config.toml
n_kv_head = 3
d_mlp = 384
rope_fraction = 0.5
init = "normal"
init_std_up = 0.058
init_std_down = 0.0
optimizer = "soap_variant"
lr_mult_up = 1.06
beta1 = 0.95
grad_clip = 1.0
warmup_steps = 200
decay_fraction = 1.0
decay_shape = "linear"
steps = 3446
Each number is 50 + 12 x the weight over the matrix's rms, rounded and kept within 0 to 99. Layers, rows and columns count from 0.

# layer 5 MLP down (transposed), 384x96, rms 0.28, rows 74-110, columns 0-95
47 41 44 62 41 50 56 46 30 54 60 30 41 26 67 48 39 55 61 47 57 40 70 48 67 46 75 53 53 35 36 66 33 72 46 40 43 40 60 29 55 26 36 52 44 54 40 56 42 43 35 46 51 33 55 70 55 57 41 58 42 52 44 61 48 39 54 37 41 46 54 58 56 79 48 63 47 61 42 55 58 69 80 48 38 42 68 49 49 30 47 75 40 45 73 61
44 21 47 53 63 56 29 56 52 47 61 55 52 36 40 54 35 43 49 69 57 56 61 58 51 58 37 37 70 34 41 58 61 39 49 42 66 20 42 53 56 66 73 50 55 43 27 58 57 46 44 44 64 63 58 48 64 57 61 47 58 33 27 56 67 61 47 39 56 44 52 66 56 46 56 48 62 61 21 23 42 23 54 31 47 72 80 68 45 47 68 57 57 49 58 41
66 46 64 49 47 47 53 44 65 55 35 63 48 75 49 54 56 61 53 49 54 39 57 61 40 36 40 32 52 49 50 29 56 49 45 52 49 64 45 50 60 35 43 56 52 57 43 44 62 42 75 64 50 62 68 66 44 44 47 64 40 59 47 33 71 42 50 47 37 33 58 27 56 52 35 41 66 53 58 48 45 53 40 36 58 43 58 72 23 53 65 78 46 51 54 51
27 43 38 50 37 80 56 58 32 53 21 53 60 79 62 69 78 63 44 52 55 68 64 48 70 56 46 42 47 39 41 37 38 30 44 47 55 36 52 40 42 43 63 66 40 49 44 45 67 61 33 56 56 27 50 54 78 36 75 34 61 59 64 52 47 57 52 57 54 44 44 51 45 64 25 76 43 48 68 46 61 58 32 50 48 44 60 36 35 39 53 58 48 42 54 60
16 53 47 46 53 45 34 62 51 57 77 68 69 48 40 50 58 37 64 33 59 58 64 57 59 46 52 32 51 51 24 47 39 64 58 40 38 39 37 43 47 60 49 60 55 70 37 65 52 56 62 56 33 50 44 53 43 49 62 37 58 42 50 44 43 36 52 45 69 54 68 75 52 53 63 49 56 57 47 53 60 31 45 49 62 44 61 60 46 47 52 78 59 61 58 55
26 59 35 68 54 35 37 47 40 51 27 50 54 49 58 53 38 48 59 37 70 31 34 44 41 36 59 74 29 47 29 58 52 57 62 41 64 28 40 39 34 32 50 59 27 64 41 51 55 71 53 43 53 51 51 50 59 72 37 53 55 59 45 54 43 40 54 22 64 45 41 39 45 57 68 62 49 55 36 60 67 46 58 48 53 43 51 42 49 62 38 54 60 49 67 42
34 72 20 57 70 55 50 30 62 25 75 37 38 64 37 51 44 58 46 45 33 45 26 35 53 50 44 50 57 72 91 53 53 53 40 52 44 42 43 97 55 49 38 54 35 62 53 60 90 54 42 48 61 71 48 43 36 48 55 55 66 58 49 27 51 48 41 56 56 38 58 45 56 52 71 56 62 64 42 40 80 49 58 52 38 52 50 38 54 57 60 14 41 42 48 55
46 49 35 74 81 57 45 49 67 58 32 62 39 36 61 40 58 47 46 50 56 58 51 45 50 50 42 42 60 49 73 69 74 32 67 67 52 70 63 71 51 72 37 49 49 30 45 67 63 55 74 49 52 55 43 40 37 22 54 48 28 29 59 50 58 62 38 63 54 51 59 34 33 57 53 32 69 31 64 36 32 52 39 45 43 34 27 70 74 63 61 30 59 41 76 43
55 55 44 41 52 55 67 44 42 55 55 68 53 39 42 60 55 48 36 33 40 44 51 53 62 74 54 43 70 46 58 31 36 69 48 58 34 52 51 52 40 22 45 39 47 61 58 56 75 28 69 59 51 66 53 44 75 49 67 54 62 59 40 42 40 41 60 56 68 59 78 63 41 47 29 61 63 49 61 49 50 77 46 63 51 38 35 59 39 44 40 42 25 44 39 34
69 37 51 42 56 60 50 44 54 45 59 79 36 52 60 30 38 52 34 65 45 72 56 45 41 46 47 54 64 58 51 43 32 34 32 83 61 67 61 69 52 46 46 59 58 41 40 30 67 47 52 52 57 54 57 38 42 49 50 26 55 32 27 57 54 65 49 56 37 24 39 47 54 73 61 35 57 58 55 76 54 58 55 53 32 47 26 44 44 55 41 60 65 46 43 32
12 47 23 53 29 53 37 49 62 54 46 44 65 45 43 39 40 42 43 51 68 49 43 49 47 39 30 55 45 69 53 66 87 41 36 29 51 46 57 27 51 39 43 68 13 53 45 38 48 44 47 38 69 73 20 53 42 47 56 47 58 59 38 47 47 54 43 56 54 70 28 44 58 37 51 44 43 30 46 22 46 66 47 51 49 49 60 68 64 47 44 50 73 49 44 52
63 73 53 64 38 65 46 60 56 58 41 45 62 69 62 40 40 58 33 55 45 58 50 50 49 39 33 60 49 25 51 37 28 61 63 43 71 64 49 42 20 40 61 68 42 30 55 64 63 64 46 26 47 38 72 86 57 32 56 52 62 27 55 60 35 52 62 39 23 77 72 26 49 61 29 42 73 40 29 42 42 74 54 62 64 47 52 81 18 58 39 55 35 55 59 23
51 32 56 51 58 54 45 48 55 62 34 53 61 41 34 45 54 47 53 64 64 50 58 41 50 69 42 57 37 84 42 31 52 58 52 48 44 69 33 43 43 36 50 52 74 60 27 41 57 44 51 53 47 63 52 40 32 42 55 58 33 35 80 39 54 49 57 30 63 40 62 48 55 50 73 36 68 46 60 38 46 42 47 55 53 53 51 60 46 69 75 18 50 58 55 32
52 48 54 59 46 59 34 51 57 43 50 38 55 46 68 70 53 54 37 65 51 47 43 55 60 62 44 16 40 70 53 61 57 46 49 50 44 51 36 49 31 60 65 44 56 47 51 50 73 40 63 49 38 59 44 55 43 56 47 50 37 37 57 52 38 54 37 39 43 49 52 66 32 40 31 69 49 41 56 36 49 50 54 57 91 51 39 57 44 56 55 49 40 48 38 47
28 53 45 39 57 64 38 39 65 42 48 44 52 59 37 61 29 61 64 57 39 52 47 64 48 62 61 51 54 44 33 55 70 37 52 74 56 72 57 44 40 57 46 68 62 39 54 64 38 61 36 48 50 66 65 65 39 50 42 57 62 45 45 42 29 46 51 42 62 30 53 58 84 45 44 42 29 45 67 50 44 44 31 51 51 66 62 52 36 28 61 43 46 33 32 58
65 50 58 64 51 42 71 54 69 49 45 58 31 34 56 51 28 36 53 62 47 46 35 49 61 36 56 51 56 29 61 69 38 55 47 48 69 71 43 74 46 52 29 45 59 55 51 62 72 61 63 45 40 67 50 24 51 53 38 57 51 28 58 20 49 50 13 54 53 71 52 45 58 31 38 43 65 48 46 38 52 53 67 55 46 57 59 45 49 65 33 22 34 50 48 49
72 50 35 40 46 49 57 35 33 54 68 48 65 52 69 84 40 69 50 56 45 51 46 64 71 54 58 41 46 54 42 48 44 55 45 50 62 61 34 44 43 37 63 48 45 52 53 57 33 55 71 50 35 45 46 68 65 41 67 59 69 44 60 40 54 41 58 42 62 55 60 58 53 58 23 71 41 57 64 30 54 38 38 51 57 41 50 48 66 65 45 38 38 32 59 59
61 63 64 46 40 62 52 53 56 61 48 26 32 52 32 34 46 50 32 52 46 31 55 28 52 48 59 63 33 69 65 29 50 49 58 38 23 47 45 50 40 69 64 30 59 53 64 29 65 50 69 73 40 53 48 27 61 41 44 35 48 52 30 41 67 60 49 50 23 55 56 32 30 36 47 45 54 25 51 47 44 45 50 42 54 44 46 74 66 44 68 64 60 47 61 57
41 64 54 27 61 45 45 47 40 53 53 37 33 51 59 56 51 54 50 58 64 36 64 63 45 24 68 64 53 30 51 28 41 38 44 51 50 34 38 51 44 72 36 21 46 32 35 54 52 54 46 45 43 57 51 70 39 43 55 58 47 21 58 43 69 65 60 56 49 55 53 46 59 47 51 71 53 51 29 69 45 39 45 43 43 52 41 74 51 48 46 55 61 46 45 62
45 52 28 42 54 30 47 26 57 45 52 44 49 42 29 48 54 39 37 54 52 41 31 81 40 45 50 55 50 53 24 47 54 63 53 66 51 41 46 54 36 41 34 54 53 40 57 57 32 41 53 42 56 39 56 42 57 46 43 38 50 45 47 57 56 51 56 58 65 60 51 71 63 41 33 47 69 53 44 58 42 51 48 22 69 47 66 43 46 59 49 42 47 35 55 45
51 57 72 46 63 65 37 65 49 66 48 48 70 65 45 54 69 49 36 59 42 48 43 48 36 50 42 51 41 58 44 35 49 60 42 52 39 36 42 58 61 57 36 50 55 33 53 44 70 36 54 66 59 60 43 59 40 44 39 56 59 52 52 52 66 62 49 68 47 43 53 44 28 47 52 62 52 54 53 51 45 53 72 25 66 51 57 45 68 70 37 56 55 56 50 25
68 41 43 42 58 55 54 69 45 56 61 35 38 71 40 59 33 67 46 43 65 37 49 41 54 66 45 52 28 57 64 66 54 45 49 61 61 61 54 45 39 35 51 54 51 70 55 80 46 59 51 61 74 39 47 53 43 51 60 58 34 45 70 62 31 43 46 57 59 45 41 50 38 58 37 58 48 62 34 57 67 54 32 48 58 58 51 45 64 31 54 42 49 51 52 52
53 58 56 34 60 44 53 47 52 57 43 58 68 41 35 37 65 73 43 43 60 33 37 23 42 48 63 45 24 49 47 52 54 46 50 42 44 50 24 60 39 36 49 70 58 63 75 39 43 31 27 46 42 68 37 66 65 58 66 48 38 47 57 49 36 54 64 68 48 51 38 58 69 58 78 44 52 68 58 53 62 61 60 38 72 55 58 49 41 45 48 67 37 71 34 36
43 40 57 44 50 47 74 57 54 54 48 50 65 58 47 41 55 49 53 35 47 58 56 69 47 43 60 27 58 55 72 52 72 65 55 69 40 53 40 51 43 67 59 56 66 45 45 36 31 48 52 65 59 68 59 34 60 68 47 75 80 70 53 67 60 54 44 39 54 36 33 61 27 58 64 54 39 56 34 48 60 51 68 57 60 56 51 60 39 42 47 57 72 60 61 19
29 38 39 43 68 43 55 38 57 68 56 42 52 46 54 43 52 52 64 41 41 59 49 51 38 40 42 34 66 52 62 65 53 37 62 41 43 68 50 45 52 54 67 55 58 61 50 52 63 38 39 53 42 75 65 49 46 55 49 59 48 46 51 55 45 32 70 41 60 52 49 36 53 51 62 45 43 36 47 57 55 38 58 59 55 50 66 45 41 49 44 51 47 44 20 52
35 28 52 31 41 65 45 62 47 60 55 47 39 49 49 63 42 42 42 47 26 76 64 32 43 49 51 47 48 49 47 77 62 44 46 52 76 51 43 40 54 61 75 38 57 68 54 63 44 64 47 46 54 42 53 49 59 60 29 38 49 30 55 40 57 53 49 70 64 50 61 34 58 47 43 67 62 55 37 46 50 49 68 49 59 48 48 44 22 32 48 54 42 57 47 35
53 53 61 47 71 64 49 57 48 48 36 55 76 40 67 47 70 52 63 54 44 34 48 54 43 37 62 39 47 36 52 48 51 55 48 51 40 59 43 80 60 56 40 50 42 40 63 50 64 47 28 54 60 50 63 18 46 48 50 53 55 67 27 73 23 41 68 51 47 35 54 42 43 54 48 36 53 32 31 58 73 60 44 51 42 51 36 56 43 41 28 51 38 61 23 50
54 55 19 45 38 54 70 48 42 59 46 61 50 48 46 53 63 49 56 50 42 58 49 32 61 39 67 47 67 73 34 32 61 57 42 42 49 55 39 67 52 47 43 65 36 36 44 39 29 53 40 45 40 48 51 57 59 55 54 53 28 34 57 40 34 38 51 51 27 55 54 46 57 65 17 73 48 64 23 55 37 66 50 30 31 60 63 59 43 34 37 52 54 57 70 30
41 51 54 64 61 67 35 29 61 64 65 66 50 31 40 50 56 45 58 37 25 34 50 57 28 44 40 40 58 55 19 39 40 35 57 69 47 41 39 57 54 48 52 46 72 70 44 54 41 48 43 90 73 74 39 43 49 48 51 56 73 75 61 28 43 54 28 60 50 43 50 52 50 65 65 43 45 47 59 51 34 47 39 65 36 44 51 61 58 64 36 45 56 42 74 66
50 35 63 32 55 23 43 49 46 56 55 44 37 45 48 45 24 49 68 41 50 56 70 35 38 72 52 57 54 65 59 44 50 35 42 59 35 33 54 48 54 73 28 43 38 69 45 65 43 59 44 49 30 57 47 29 21 39 43 42 52 45 40 45 53 53 68 51 52 55 50 50 66 63 44 41 50 73 58 44 72 43 43 52 55 59 45 36 60 32 37 71 52 60 62 47
55 64 16 55 49 43 43 48 49 61 44 72 53 31 65 56 39 64 47 61 74 46 56 52 37 59 33 46 49 78 48 48 46 45 31 43 58 45 69 50 50 43 51 59 58 61 47 55 48 69 45 24 53 66 36 49 44 48 67 45 56 51 41 43 56 55 76 30 53 60 46 36 67 51 30 50 48 56 42 45 54 63 57 65 62 57 60 54 40 28 62 50 73 42 62 43
54 35 50 61 42 60 39 64 37 34 45 51 42 36 68 32 41 41 48 33 59 56 38 56 34 40 29 62 32 43 36 62 39 56 67 51 57 39 47 59 56 54 48 43 51 47 43 65 62 46 45 42 63 44 55 26 50 55 80 42 39 63 38 47 63 79 60 58 42 30 47 33 73 65 55 54 57 59 56 50 38 53 44 54 67 54 52 50 63 47 52 48 41 43 47 63
48 55 54 35 62 50 74 56 59 44 53 47 57 55 59 48 54 59 42 33 37 43 38 31 61 46 60 56 46 45 58 35 47 62 59 36 58 57 10 53 30 56 34 71 60 59 18 36 45 58 53 44 64 57 41 44 51 58 46 36 38 52 63 49 43 47 41 77 08 49 46 64 53 34 48 29 38 68 39 49 54 58 41 65 47 65 67 43 37 43 54 61 39 27 39 32
38 55 64 54 63 48 60 35 71 53 45 49 56 49 50 43 44 57 68 57 26 62 57 54 67 54 51 61 61 62 65 41 39 53 36 55 58 56 52 61 30 39 52 45 51 44 41 60 34 44 35 56 34 83 38 64 52 66 52 67 61 37 32 34 59 39 65 51 48 59 58 43 44 56 76 40 52 39 71 53 39 40 46 43 46 47 72 70 47 25 63 56 48 67 36 61
54 33 48 44 45 50 43 55 41 44 41 39 64 52 49 49 60 41 42 59 53 37 51 55 44 39 58 54 40 59 46 50 58 54 50 56 47 52 67 14 50 58 74 69 57 57 62 62 65 86 54 46 56 26 63 45 53 40 61 53 45 36 52 46 59 45 30 54 59 66 63 71 61 45 54 36 32 67 31 47 40 41 47 34 62 50 36 44 58 29 41 47 48 58 45 50
28 64 59 59 53 61 48 56 25 42 33 43 57 52 49 34 37 36 53 50 60 41 42 66 52 63 52 42 49 67 32 63 65 53 34 77 58 45 64 45 64 46 23 61 50 53 44 65 43 42 47 55 52 41 50 58 57 68 56 53 65 47 59 42 41 49 45 40 50 34 58 88 34 55 60 67 58 61 42 48 35 54 50 47 48 37 63 38 46 41 26 52 50 53 44 50
46 46 54 47 81 60 36 37 71 67 39 38 52 30 56 60 77 79 43 44 22 35 51 48 44 36 40 43 53 44 29 38 44 46 76 65 41 45 43 54 45 48 16 49 57 49 66 64 63 54 59 54 52 36 57 33 74 47 49 54 44 41 30 43 42 53 30 79 54 64 19 38 25 35 32 56 44 67 59 37 30 54 50 34 59 52 61 39 20 52 59 50 45 43 54 49
# layer 5 MLP up, 384x96, rms 0.295, rows 75-110, columns 0-95
75 59 42 44 58 52 44 60 49 37 35 33 50 44 34 43 65 58 50 56 56 54 45 60 72 49 57 34 29 41 66 34 41 32 64 63 53 48 52 55 52 69 55 55 39 53 56 24 41 29 32 66 57 55 75 42 56 46 55 46 55 67 30 59 58 44 53 49 48 39 44 33 50 47 28 49 24 50 45 41 48 45 50 65 45 32 45 54 47 66 57 62 53 49 56 59
66 44 52 61 48 53 59 60 26 43 31 60 37 43 49 56 47 45 61 32 49 64 51 45 51 54 51 50 51 40 59 69 42 65 61 47 53 33 37 56 59 45 60 40 40 33 33 36 31 58 41 49 57 79 61 60 45 36 36 52 37 59 53 35 57 59 35 42 30 32 49 63 59 62 33 64 54 54 59 71 55 32 67 52 47 39 58 25 53 56 46 30 48 50 52 48
63 70 52 66 38 30 47 45 44 71 56 70 54 29 49 50 72 53 56 41 58 46 47 50 49 39 64 55 48 52 61 38 56 41 49 55 64 22 39 54 61 75 39 58 58 40 54 61 52 37 36 41 54 49 33 49 26 62 53 52 59 49 50 49 45 50 44 52 60 48 35 53 36 67 36 29 57 20 57 60 42 44 55 51 59 54 80 52 60 46 22 42 40 45 36 33
64 49 49 41 60 44 48 32 52 80 53 48 42 32 73 27 36 32 53 51 39 16 50 57 40 59 57 59 48 50 66 42 65 56 31 30 37 41 57 43 37 64 54 45 66 52 50 49 58 60 55 48 50 57 68 48 36 41 59 75 38 42 49 26 61 48 42 36 70 54 55 49 46 25 49 53 75 55 63 55 52 49 59 60 58 62 54 53 52 49 51 55 32 68 65 58
42 29 45 61 32 57 55 30 54 40 73 33 35 57 28 13 55 56 43 41 58 55 51 43 43 49 70 62 44 41 59 40 84 56 40 57 33 66 56 43 55 58 57 49 43 62 57 47 45 53 57 39 46 31 40 70 47 38 56 65 46 44 53 41 60 55 58 62 38 42 63 34 49 52 37 36 59 57 60 41 26 57 32 61 55 49 59 69 53 36 51 42 38 55 42 58
68 51 62 43 58 25 45 33 64 26 37 36 57 41 50 54 48 74 78 18 56 37 39 33 54 55 49 59 65 34 42 36 45 38 50 66 71 37 47 53 50 41 39 69 65 54 48 36 45 32 55 50 42 50 73 47 54 54 16 64 79 67 61 42 48 54 37 48 44 42 42 44 42 82 46 41 34 57 34 37 65 52 70 69 58 48 76 40 49 67 56 50 23 59 56 75
74 58 48 54 53 85 55 27 43 48 52 68 31 46 45 53 52 67 44 43 79 66 62 57 56 43 44 57 04 38 57 58 36 45 50 37 39 41 30 40 54 66 29 55 43 54 48 23 53 64 81 58 39 44 44 31 47 58 48 50 51 41 56 58 34 21 44 42 45 25 42 57 13 81 38 52 65 55 47 54 57 38 64 57 67 57 69 26 57 12 51 66 41 43 48 33
48 56 26 55 49 51 41 44 45 44 43 43 43 47 67 55 70 33 44 41 67 63 73 41 49 54 74 75 48 44 51 58 59 51 52 37 30 36 45 64 64 37 52 48 48 72 43 52 45 50 48 46 57 33 78 47 33 57 37 59 55 67 57 26 38 59 48 61 67 41 38 44 38 46 44 70 11 43 57 61 57 56 52 60 68 65 69 48 58 65 54 42 31 35 64 57
38 57 44 27 32 34 74 52 39 24 44 59 49 55 60 43 49 36 33 39 73 48 71 39 49 46 65 64 60 48 64 57 59 50 75 54 37 42 41 55 60 44 32 55 68 39 24 43 64 45 42 55 67 41 42 51 48 47 40 56 35 42 38 60 66 59 37 37 35 48 71 42 58 43 48 31 36 54 30 58 57 43 57 48 58 51 50 35 44 48 53 68 76 46 37 56
57 47 48 57 49 50 38 48 50 56 47 57 47 36 62 42 50 41 40 45 47 77 46 27 56 49 39 54 37 60 59 58 51 55 48 41 45 68 46 40 44 50 69 40 59 57 51 29 44 74 60 49 47 67 54 40 70 82 41 52 39 44 46 43 73 49 31 62 21 38 58 38 32 67 52 46 35 63 54 30 46 29 56 79 66 38 55 52 62 50 41 51 42 58 59 51
52 40 47 45 49 58 46 45 41 50 39 61 06 77 41 35 53 62 45 64 44 60 35 51 61 20 60 60 56 35 58 48 31 08 49 39 49 59 62 69 37 83 48 65 64 73 56 40 45 55 58 57 46 38 60 41 48 59 48 63 43 50 52 51 65 68 51 55 54 65 53 43 42 58 46 45 47 48 53 26 43 53 44 64 47 41 69 64 74 39 38 43 61 52 50 64
50 46 35 58 59 32 41 66 51 42 47 36 57 69 57 55 45 75 48 33 33 56 21 43 61 36 38 51 38 31 47 47 49 72 61 58 39 35 89 46 76 51 45 56 47 58 94 57 39 53 56 34 63 64 18 47 53 56 31 38 58 58 36 42 34 45 55 43 32 41 50 71 49 63 32 59 47 47 39 44 36 61 39 41 63 46 54 32 38 39 49 31 36 51 45 60
46 52 51 67 53 38 48 45 53 37 66 69 34 59 44 37 50 71 60 49 63 58 52 50 54 31 71 41 56 37 54 26 48 24 42 51 67 49 57 37 62 56 19 58 37 55 37 50 63 39 48 73 48 61 50 70 46 36 51 64 58 57 61 28 63 66 65 48 62 52 66 64 75 66 65 40 45 35 68 64 77 64 49 30 38 44 55 59 54 57 47 64 71 54 68 48
62 40 48 58 47 29 36 33 67 54 40 59 67 53 81 55 44 51 56 49 61 27 51 37 51 44 30 48 41 32 59 75 52 53 38 60 51 57 55 37 59 45 60 41 44 66 51 45 48 37 55 37 66 54 40 48 70 36 60 53 60 54 40 31 53 60 48 44 17 66 40 50 31 86 62 61 49 44 29 45 30 70 60 41 16 54 50 55 51 61 22 54 37 62 47 40
58 44 82 41 52 26 40 55 36 49 61 31 63 56 66 39 52 53 53 55 54 46 53 51 62 38 90 49 52 48 65 38 40 22 63 70 51 78 51 51 52 43 41 50 56 47 49 51 49 61 31 49 70 71 59 49 52 38 52 66 54 72 53 41 47 41 46 46 38 53 56 46 47 38 50 30 60 49 37 55 51 51 60 64 46 42 34 46 27 56 53 64 16 61 41 68
26 48 77 64 62 45 59 48 74 56 53 42 44 55 53 38 53 40 31 57 52 68 47 44 53 39 56 48 48 41 62 50 30 68 66 49 49 42 30 49 47 25 43 36 29 77 55 64 58 42 34 65 62 39 36 31 48 43 44 42 59 52 47 34 39 57 47 31 44 36 58 47 49 44 25 50 52 64 51 40 40 48 55 44 73 36 33 53 37 50 48 55 36 41 49 37
37 49 69 54 54 61 58 40 55 34 50 51 46 64 71 49 64 58 51 40 52 68 72 51 49 50 32 62 61 34 55 61 46 39 50 34 57 47 63 51 37 35 63 33 55 37 34 56 45 40 72 46 38 53 65 56 22 38 31 41 51 53 54 51 65 51 29 57 63 38 28 44 68 55 51 57 65 90 41 64 44 49 69 69 64 50 71 23 56 41 45 77 55 41 58 39
43 50 60 62 65 56 51 37 38 55 56 67 55 67 67 43 65 62 54 48 35 58 41 56 54 55 42 49 43 41 27 43 49 71 65 44 44 42 54 48 55 43 62 48 45 44 72 53 42 48 53 41 37 49 61 37 64 45 50 46 58 58 45 28 38 59 52 45 27 38 25 57 51 49 52 53 33 65 59 49 61 47 51 28 49 68 24 39 49 52 58 61 36 46 52 46
47 34 72 46 39 77 67 50 45 53 45 44 39 58 59 65 38 44 54 48 70 63 61 58 45 73 48 49 51 70 62 51 60 30 45 45 60 33 51 35 51 54 70 38 36 63 46 41 59 60 53 48 46 50 47 47 42 66 31 54 45 18 59 70 37 65 36 37 33 33 54 43 39 56 58 37 47 68 34 52 56 43 43 55 51 58 35 53 61 43 69 77 59 46 57 53
53 40 48 70 52 55 49 43 41 51 70 71 49 38 66 34 61 36 50 53 37 38 67 66 43 35 52 48 46 63 62 31 52 41 48 36 55 63 30 67 69 43 79 60 32 67 47 53 34 28 54 51 61 52 66 51 49 34 68 35 52 41 52 53 59 41 47 64 43 46 58 50 43 51 63 74 44 39 54 44 58 32 58 67 54 42 57 38 69 57 41 56 70 36 37 49
47 49 56 60 64 50 45 44 60 41 52 74 32 62 33 49 48 37 44 43 62 62 34 37 41 56 38 56 66 46 55 53 58 26 45 50 51 43 59 38 59 50 57 57 42 44 46 63 43 48 26 64 69 52 64 56 43 54 52 51 50 58 42 48 50 65 72 47 58 48 44 41 24 42 63 37 49 48 44 41 56 33 37 35 66 54 45 58 75 42 28 54 52 77 43 51
60 63 38 62 37 48 33 32 57 65 45 68 49 40 67 65 51 53 57 34 44 56 65 66 57 57 54 43 52 43 57 56 53 40 21 39 58 48 38 44 88 53 46 58 42 33 43 40 49 43 49 42 43 43 61 30 71 48 29 46 44 56 60 66 58 64 59 45 53 64 57 54 50 31 34 55 48 46 41 72 38 50 39 50 69 30 28 40 59 66 55 60 75 43 73 56
51 57 60 65 41 56 56 33 51 44 48 57 43 56 61 54 50 68 57 61 38 39 55 26 51 37 66 54 80 47 47 67 43 30 32 30 62 26 66 41 40 47 64 55 61 55 49 29 41 53 64 68 36 58 55 53 56 55 42 58 47 37 34 43 34 57 59 25 35 59 43 48 47 46 32 22 68 55 61 41 82 47 51 21 60 44 58 39 48 25 37 51 43 57 70 58
57 62 54 52 33 71 37 46 43 46 32 27 40 60 51 70 39 43 56 54 46 53 25 43 52 75 52 64 54 57 45 29 58 68 36 56 40 48 42 68 68 55 45 38 46 68 48 51 50 69 60 40 40 35 49 51 59 43 55 76 34 68 40 47 44 52 24 29 55 60 22 59 47 61 27 49 40 71 65 58 26 39 56 32 47 54 66 25 59 45 54 51 64 65 75 53
69 33 51 47 46 72 72 57 62 60 38 48 35 37 69 46 54 53 41 33 33 44 43 79 37 21 39 47 57 46 48 50 41 64 36 41 49 60 53 58 50 53 68 56 56 47 58 50 44 53 35 56 26 58 43 40 41 74 21 35 49 28 53 56 55 49 67 51 71 31 56 32 44 40 67 56 64 28 49 47 56 53 53 48 56 67 69 51 52 48 51 65 54 75 47 29
65 62 52 41 62 59 46 61 56 59 52 48 51 42 67 50 34 36 43 62 46 51 48 56 46 53 74 37 40 48 38 38 46 57 50 52 63 65 42 66 57 65 56 61 35 64 64 42 53 32 83 48 63 44 63 30 55 49 40 45 53 51 40 47 59 43 61 46 45 64 69 52 35 41 39 33 55 26 42 39 43 65 51 38 49 46 51 44 60 46 28 48 56 50 34 85
34 52 55 40 49 53 49 41 55 26 70 57 30 50 56 54 30 49 50 66 51 50 51 59 36 69 55 36 58 36 61 51 59 60 57 65 47 58 66 44 43 59 46 53 57 27 78 42 35 63 42 59 44 57 65 50 34 53 61 67 64 41 35 47 68 53 05 58 30 63 59 42 55 47 64 45 41 55 43 60 43 44 66 74 46 63 47 41 63 42 46 59 42 65 39 52
25 52 63 50 39 59 30 37 56 29 66 34 25 56 53 53 29 60 49 63 62 54 43 45 39 09 70 55 45 33 61 49 42 42 50 63 41 39 51 64 53 41 47 54 70 47 58 51 37 47 50 67 48 51 70 53 28 45 47 56 54 48 34 56 36 48 57 46 36 42 44 50 68 59 53 47 77 34 55 43 64 61 34 41 64 47 54 42 47 63 59 80 65 42 58 39
49 62 48 47 58 34 42 46 54 35 34 63 55 64 61 60 60 40 45 54 68 38 72 40 45 45 52 47 50 67 66 33 59 37 53 50 61 44 65 37 56 61 62 23 40 50 35 56 44 51 49 35 39 55 51 37 66 44 33 62 67 59 46 66 63 53 49 29 49 51 58 59 28 52 45 51 25 44 51 68 54 34 40 42 55 64 57 28 43 45 47 46 81 64 61 53
46 51 49 61 60 57 82 43 68 63 40 51 46 54 47 33 66 57 51 63 68 54 53 43 36 56 54 40 46 54 67 47 56 58 39 40 50 50 26 61 77 47 67 36 53 37 43 41 66 47 66 58 48 51 53 43 41 67 61 62 44 76 45 67 57 30 49 49 55 44 51 47 66 32 36 41 38 30 43 62 40 53 44 47 55 68 55 45 67 40 41 51 62 44 26 44
40 43 51 50 63 67 43 62 52 52 58 29 61 69 25 46 50 57 55 57 54 50 39 43 41 46 31 56 47 58 51 31 59 56 33 42 45 51 27 50 57 21 61 52 42 44 45 38 54 33 59 40 61 32 52 49 32 84 58 49 57 31 69 60 58 37 53 55 47 77 78 45 47 51 55 53 63 35 44 44 51 51 62 50 64 64 65 38 52 44 44 45 38 43 71 44
59 42 48 50 71 53 57 51 34 25 45 69 51 58 44 38 45 55 49 49 60 60 40 30 35 44 55 22 50 34 54 43 64 53 57 47 50 41 56 44 47 40 37 47 44 50 42 65 60 52 49 51 44 60 60 69 50 44 40 38 44 39 48 55 58 59 28 76 27 72 61 40 38 51 68 44 48 27 31 33 46 31 68 62 29 37 79 56 49 85 60 56 45 35 33 33
57 27 49 53 29 64 59 66 55 71 51 68 64 40 45 48 48 52 68 35 59 74 41 41 55 61 33 50 41 46 51 56 44 40 52 65 21 43 64 46 54 51 79 52 33 41 61 38 69 41 32 59 43 38 58 36 58 52 71 55 37 35 59 68 53 54 64 54 73 37 57 50 40 56 57 47 42 58 56 25 58 31 57 47 38 67 38 58 52 71 38 42 66 53 50 41
58 73 46 48 71 52 36 24 48 35 33 61 65 54 41 38 50 48 36 40 43 64 63 45 57 39 63 52 23 49 51 41 41 49 51 52 39 57 47 47 31 48 65 34 57 46 50 45 46 42 40 62 33 61 49 25 40 58 53 43 67 25 83 46 55 46 47 56 51 31 50 64 52 43 50 60 51 56 61 68 54 57 67 37 56 38 35 38 60 43 66 68 43 50 47 60
73 41 45 57 37 51 44 48 62 35 43 50 55 33 45 55 58 68 68 44 53 45 64 36 50 45 55 61 62 52 59 54 38 56 66 51 33 68 40 41 62 56 41 55 51 42 52 52 51 28 61 26 45 62 39 28 61 54 58 52 57 50 49 60 65 59 43 55 39 55 47 34 46 41 38 53 35 35 60 59 37 54 49 55 26 35 31 70 33 61 76 48 48 43 47 69
45 28 61 41 46 46 46 37 71 44 52 66 78 53 60 65 50 47 51 40 31 64 50 36 31 44 52 50 48 26 66 55 39 38 49 55 73 60 26 53 71 37 37 30 45 54 49 37 29 64 46 46 64 54 66 49 53 53 44 79 50 63 45 68 59 31 44 39 23 60 44 56 44 74 33 42 45 78 42 49 70 49 34 58 79 57 46 61 65 39 40 61 34 34 40 49